config.toml
n_layer = 10
d_model = 224
n_head = 7
n_kv_head = 7
head_dim = 32
d_mlp = 896
vocab_size = 2048
activation = "tanh_gelu"
norm = "layernorm"
norm_place = "pre"
norm_eps = 1e-06
positions = "learned"
qk_norm = false
attn_scale = 0.177
bias = "all"
tie_embeddings = true
parallel_block = false
init = "trunc"
init_std_qkv = 0.0415
init_std_o = 0.00928
init_std_up = 0.0415
init_std_down = 0.00928
optimizer = "soap_variant"
lr = 0.00688
beta1 = 0.95
beta2 = 0.99
weight_decay = 0.036
lr_head = 0.0124
grad_clip = 0.5
warmup_steps = 200
schedule = "wsd"
decay_fraction = 0.873
decay_shape = "linear"
final_lr_fraction = 0.05
batch_tokens = [65536, 131072, 196608]
seq_len = 256
doc_mask = true
train_tokens = 487200000
steps = 4066
dataset = "wikipedia_en"
Each number is 128 + 24 x the weight over the matrix's rms, rounded and kept within 0 to 255. Layers, rows and columns count from 0. Numbers have three digits each.

# v: layer 4 attention value, 224x224, rms 0.2, rows 125-127, columns 0-111
# o: layer 4 attention output (transposed), 224x224, rms 0.191, rows 125-127, columns 0-111
# q: layer 4 attention query, 224x224, rms 0.239, rows 128-152, columns 0-111
# k: layer 4 attention key, 224x224, rms 0.223, rows 128-152, columns 0-111
v125:106120142132112127153140144109124133169137086094122157103100122157134109123144146108100119092147135192130160092104127153117115140193140165123122146128119144145113129142151163126144140130086166102100105130091111181123135157113094101160147156101126111143183147129150120123112173122172128134086122092135109090129169142109154087140102136136
o125:134089133145125142133144098112118145174158162142116110123126106136052078144088133126136141112154125102186124154192147078130112147099145133138146170104161134098091141115124098164107184103139174126163095126106119087125125143110131113111159146148126135097148130154108135136146144107119093172113102156120157082143115132147073134106159091094
v126:161120131144134100100145116164143152101127119144139108128136088161153176099080107095145145141132101113162158127149122119094137128119148114156157133098130116169131140131104143127132133131130121154131146137141148112145142148090069154130143140147117143166119077138141135136123100125121111132097138108138173080157114124136093110120118112157
o126:122144083124072188158131153184129131108132097124117135095149154139126072145172101135126130128075110100126124067161104132131114109131098136158111145138104092120150111138103144154120171147106104098110121117132119135135091114116131195161121101079149106116168102114116128130137130134099167134151168107182118151098112107102118129152091113124
v127:129129123157164130119155114145082121158142124137124134118126140134117122145105110104161097137168136158104120080116121129081125157086124115120122121133140139133147146112102139112118136111152131189103139085134123140102103139133148133130153152159123095140127118131147102125086153140142106146112117120137128109094127119113131122117139107128
o127:158097175117112135090134116127132166140142143139139155146103142168112165099103114138138130122145116155130124150171118138165148137126137150067148133141116102154119137163144135162096175141126114145105132138129113124067145129124131077105123127102125166117097112145176111109152167124160156140102136126130119146157095118117127127126125127120
q128:106160168125138104156119136117118112127124127109136162133122133130121113116127121135119126119104130149134127111102169126147132126135124129178102099157154126137115164148107121117098111129148124133153116142104120153091141114120131124112114122135153106101118137134097152126107134147177124127133123116101142172097151128131107088152154128143
k128:135115096126110095152129123179120132115144090118143118144147137118140128119117136083136104158117095143170120140152098085139109161132093149171119132126116108148125140130145128153155101128113123144122140149090151134115127124141128132115167121139122105127120142137140131144130124111112126106157133132100117146137118145152142149134119105111
q129:096079133125154131153109087101151104162132120116148150082106145085150125107119152104102131103122191116129138139105116107135180152136129118130129136161138117119145109132122155163171145106105129103126121159142129129129128109151124116116095115112143106136140166075150101133129150096125141145148125127096151110158144134147094127146139136102
k129:106144125128126127128090157127100117146120157131130158125138125123115152117120141128122139131144129084126141153136132143127154168121106117133109157122140175147121125123134119121139100127163154068142108099131125128107109128157111123137130179135112134118147122111149138148145100147137139129137118099109087129127151124147147107153128082086
q130:139118169113141094141129137132121190110101102111109128140168130143132119112110102138102138160136113196112112125122131117083114142146156139134122129086117136129105129126105135167131140141143100137116121102117139148092114129128140124134129139149124110135113125134132146141123124139114095135158127144148137129120118098127135123076125129114
k130:139161147171124137151162102153144112142124117128101125138127137124096129145144157121095133133093097117114129139139144111167129159098188109133115101123133136134106164131155120115124116118130140095139136130138157122121093140126142135114101096141154135093082103140126152109113094135107117120123151106138094139112138097115139159077132147084
q131:102128161101159135154102094127112116128140100129136155123122085124147118143095188141119136091107135122091123102117103095106152115123115100121125145122115123108092119179128137172176136111127140164148156079130130114130142109123104110123142145102140138131122134123150095143125140141110101124145067157141116146116148128136110103176146112150
k131:125138147128119124129112139146095148102112117130112141099117129139109126132133138173121137139143127139126136131152109145137145134158118136178101151105134141140127093112099111121153088136111110128117125122156166127126093122141111083125153148138107161142124145140156102124195150156117138108101138112098090129132135107145115111155131162138
q132:088124115115131104083101124143145179135088146121134109134162140144128137129099139125132140157120140115154142129107153139120130092095162126149134120170104144112112136106154116128125130149106136144146128112148127108158093146161116158128133085152156132116120108112116196164149098150137138142120171107147129106126156112127162140111153122138
k132:164120120129119101123154130108139138137123150146134114150134130124123126111150113122154107129128130144128100130084150104142105124176150135128119093114144118108132109143153116146069133159119130154162092143165130121135122134165119149129141128120145123150130111125125160132119137134120106150143161145093131123117134117136133152100098106121
q133:152131106115159167129134126080129108102108119089137124102158134123163102134128124127132121120121115137128128132125170121109124114163132125151132155104133132130132120110116174145144120167127145123100114154107096106092117152124114150128119114126192109154114116115120135119086143123143082135127134118121148132111129139111106105134141094137
k133:119126126124100093145127122128093128143140140137124097111154136113123103149126121135160121104116136117107137142168158129104150122141131096092142160142130148155119117125161130136132120095131145159140111115127101172131107139135178170162136123108109115161156110117113140142118108143142127127106106133110113124160127117147138145128124089151
q134:132132122111123126142096142119124120102132111157133130151124091117137103116135101121145128120120131127121115129133110130119134136134128105115142161108115157119123114120140137128140102156152140124124143145100101096143162135107099151149122136101117128154159115123116135165099084104119146100138082100134168114115118126138121122113128113159
k134:109145141112147119142124142117113095096116122122154113130126125099142133137130124108104132117133168110122139086163126131116084137131138137135109113132121141115105082150131153098135156143091134102144140145142102126171131147118154099117105114164132104159111126103132140124120100141138115108141148118142138127121138093150122117164131161150
q135:117131095119119123132145136139119117132120149128138139120101111152133121155133146096126080115140123113152139127125118131142136135141133109110134162135127129158107141136145118169148132124103155129160137125149060139160116103099163123120120108123161143079118141141119124106144160165168110111135136133137133134120132155135111127141150126141
k135:111099113105093138157120171116132125133123119164132141101124130128139120162088140143146107105171125119160152136120119124147100094129151133117147102119122089113145171140141107086121141145119120128160143124133099107139134116092105107120109095092157140122163145150113126105148129133117129113098112151112117114120134157133101136145126133088
q136:111102156153133100145134138122089131129136095102144104159170138123114116112156113160132157112101109180129122146130127119123121120186135129115134120111117135093125121138124139149110130162141130132129141133113143121132139143111076122118143118158126130123108117121102149181144116148133112150140096128161128147131111134151134127128106090121
k136:126138160094146131070146160151135151089141145102147124095106140145101129143136125158154141148136119159126140141143122115147108122139157137138091119123121127123106162135156134101142116145127138117137116106188121162102126140108134134141107142125090108135096134119126130143166140155124128137073138112114115123159132094115126132174137121144
q137:147100119131136153141141127112124124123152079107106114121111150124104105157130145083099140117122114087124166146136135096117105148138128116131130099111136100120136111125138120121129146133144125119132150086130143127175114121122155100128140117149123130100157135155137118131079085133123143124102134127149126118135134158134105127140104113122
k137:119108114150132165143127135118103145114126169086141108133113124138129135136121119120135156137124172101148134133130106102116125131138180098111111098137128106107122139145136116121090132130131105128160117111141110115135142103132131142130117142104098125145109099135155140154151144120189148108131140135103108105127103141110126131125163123143
q138:137153113135143119116114131154135138123153128139141151118133141105107152125125124124094129127184162104139151099094108112099132122140116139122114112125118109124136126123140158150125126100117113139120142105141125133125123116122091118096106135150147121127123158115147107128118078132123140164126124109139173138151126123139119128111133122120
k138:114137131132108131109112139113093132099114123133170126111131140127136140088137140137131124142133163134119127125129154118142162140116138151106109121150149134152120137112126105175134083152133149154129139142140113144123101133124157151128122102104112124122115101100144114102143134119085119176120131108123142084125132110123132122137124124130
q139:137105112139133130117110082161153112122125122143125117109129119146104129100149128127100144123101115153118121142131115130117141124145133142127105137136105155131148136121115120116143133145116110126134144159163156129112125170140123119125100123115114101143131091126150155115097115139157153138118133160129125169139160140120105141091098125120
k139:148144141117145135145120133152175155115122112140125149161130144136141119097142138108128130098149125122109113155140105118123117113170134129151143164136177159121113176111115146128103103187142113161160138156179097130136103133132124101124123117122087148155154157125128116136119111134133151097137123132110144120116123120131121136130097128119
q140:146136136123090140087165123152128100103126147184151082120174179075144152108132131127084141117120127101119164139104128083126180147112092114127133123126118108175106116126110143127141131083147125133136124107172133135142130110132133102113101136094107128102139137137149122117120099163095160139129146172129135117165114124184089121146131106130
k140:106089102138156107114148145145110119081127109117112132109151107142152095152133120151113121139111133104090125130134113137133129129132128089142125112147158191129119138119109127145110125119149146111156114126131101095119117117104141108140161119108113147138101146155133107114084142142110166139124104131158108109116090126119119124145160139151
q141:093132129099123153152143124088137132116127121114142152102104122116103107130148137106147127118134112157083127100146153120117159103127084119138138166125148143099156120135106163187147139148130127150127099148116082089139121110110138150148115138121098142141144146155101094140132129146149123108136128095114160107126128111153108103145116138126
k141:111124110148111127103130145130139131150125147121121130146137108135113082093137081147152190138136098150088157130119119155132086153114112138123132141109129127106167137140167125112151138128141117112142132105102096115092096142107122120172119124139162080128112169139081098140161137121132161089125125112140129139187124135135140135141142133137
q142:138120145149188146137122129126100159144121129123140109138149124163122136132131135124129127143128145140148102143147119136110122159121133123109154145131145149144099135164134123119142129158142102123117114145134162144109157103122141130133139119137129110105127131116139126139160147136157117125121122100139141118138122106089115121115135144126
k142:150152147107115123124142162121135114114119113070115127117068121106130161128140127118141175102125151119114161110082168120153153116141148130107140105129115121103074111102105112114124141104117125126120160132144140103102126132115104115130125156124113180134100135098149099147145112123126125139128179137113120114160112090117120124107149111139
q143:126142130137140128138140169116121131135112116114096130149125090139116141095113066148135108148138090124140102166154140145134103116145138134109164138104145140134151130123123102112144123199139133107107113178145147135103095155143145160160144124111130108113135064134106146126149148126143112163105121155142114125131130104072146101095137126111
k143:121141118126115165133152129120155134110133122103141086165071147119114124154122125125127156110098094137115156131154135145086134139126106094123130134126098120113149130183117116149098133126123163101136132111122112127150122126106144145089141107125129166139125147134138125113121163147130089128146106157150124176138109164116127107116140128105
q144:162103134147121133104117108111143113124150125167134162118122136119120152130160174092144134124121170079119153075149108113138156146121124128106137156153133100131158105179151124117116134092123121119159135099128115133126102081077130104141135128094099126123137125117128131112145157143118170088112133137133102137149125115107146105158121161125
k144:111145156140099117125123105109113165101095128072130120123125112146129169156146129141086151133103130188110122125121140107138143166112132131113133124121136101101140136136138153107118122089100102125089167117118131165107141098116118096094112126102133109162159146127118114152084135127125091139116145150126131152138131100126113106130154126108
q145:113151128145097150112113142148118106140102137147119117120128158126123120115147134129117094132130131097138146133112131116161129141123148143128125125162134100166162098121114118119110125095125137130130141139134104144139117155122142122153141097118136119107129134145117113113124111148087119144111150130110128130136132117132119143092110127124
k145:133140106110162118144098123161145108108116127125129125111146158119107088138139131127086130116146130097131131135090118124126162132122118141106090167188103136140124122113107155119091136100098133128116114154125146115160176101091151127108131125165155118140156137148120141117136129153144141142121138133177124167120073118087107125100129119111
q146:144113109120140131119155128102143134119137125140127160147145101095139131139145119152154105097153110128122133151132114131128138139102134116144142136121130153106136089153116124149118108101101122167130124140092111117106109129114123135140133099134136161146154107153125099112101142140141128152142097120130129121122126145142120133142112137099
k146:129151116146131105134090148159154129136106087117129095162118130151120109164129135154144136112144118097106140094137097182106131114124098115129140129115095101149135126149127130129129133096129113126131117128137120129115132161105121144105118095164111122121115139132169124133107138148107145142097101144106138103147074133146162133129151105116
q147:169154105119129117104164145118113146142110126150110098150122117112148095128117128123112123098132094128152152123106129098114120120129163131158119111156118152123155128094108155113128121136132120132146118177163121069131152138128112142130117131108133150137102149131139135137121121121086139153139148148105105134143119131139163125133161090119
k147:131119083137111122126111137176130191137141137143153120105141110139115120126119118128123104102153099101178138160123161137119118133149157136116133110149109109154147115103133131131126122103133109119111121134161101151165123130133137128114137112144106118109166138144130136171138109158126132117176139125146136140107181183128153142131136130139
q148:126101149151127120138141092138115160136113136122106129147150109125119111130116121131161152158114101160143088138172147125128137106155149097125094133106174137132126167134122111107121113140127140086104138143120123117107135146176119132139142126109120140151138125137148130109101112131140105167107150114099125126113122111093158123117150137145
k148:153136124101142147134131095120127117161117096168126119152117117138128121114126104099132132069113103092111141128129136112149121136148123142144100139117093138132128137118106152118105115123113112108102144120124151122123148100125128129128122116133123118146110142140134152124093160121123159126169147105140151142113151134093140139140161144157
q149:130184128115133149127127130130122137132134135122130121170141168116128126099140139147111145159140138114161128141100095150126109145116154137112135103139152131115130123105142114124148100113093093098138116132142109135153138113119126089144177143119139098126102129116106102146096137077144161165131141124121128108153125116129083120137130114118
k149:140158119109127103155132163148104132108178159111132157168120143128136126131128130123162137160117114119135125130134155137110168101127102109104101102141143130146136135125145101110095111151124159138118133131121094165144131130144129166097137120130140133148108103121110125113153139142136133121114130123113108091138132138126162104119120137123
q150:127149140105134121104155114124125123131138125140159133115122125096116167141113141121110102152145154089090150135104138124130154144116140111157143123145109111142155152136099087131131121141132146103118111125145106126162116127124138101114115131129143158124137153111111131110122074151105117139113133129103145112141131086122107138164120125139
k150:124143104155114089130148131106124120145095121135121128122143149120163094146120119148132133106133124142118112141145142122102100132127128147118152130120119102116087123128101118107151110127158142137115106121173118112177120138158137096128137141138163113112123130147137125101128131146120135135133114134116135102108150149113114128154146123112
q151:120129167171114153168137103147131099124149113115131106102144140129178114151159144101094122113120122133143154101123152117137140115119134093095131104127116119116123097118137157140132116123137084108122131095121112134158140118121130129138100129134095148138131113140107106117125118130137128119121125133158147117115132139170123121138100144136
k151:139092141144106151132130148119112140116132105123136151177139155102143108128114136158149143122138107115110128111111144101122142094132117150167156124120096135118148119134122164121121145119135136142132121178125159129122138136081149135113102152124124137116102136126140148127099136131101145109101162167093129106142142135139168137151113111147
q152:143161110112163124171176130115123110119117124144115133154139115156109116113155165141125133129118131148137115128147152112118123115142104126150108134127129137122090144144131111156125137160118119141124122116114138131100138105116123134125148162100110128136127109148107147147142122116121112131128139134126117104136104124119142126126130127122
k152:105126164117112135135119128126107158139098087106125093137151094095119122108137180128124147135130118110136137161115175140072095124122131110127134070121155096112121135164154130148106128115135140105096106165122134097123122165168137135157169135138153124115113114112103138161132148091126103160149132097145115107141109119133096121141107124110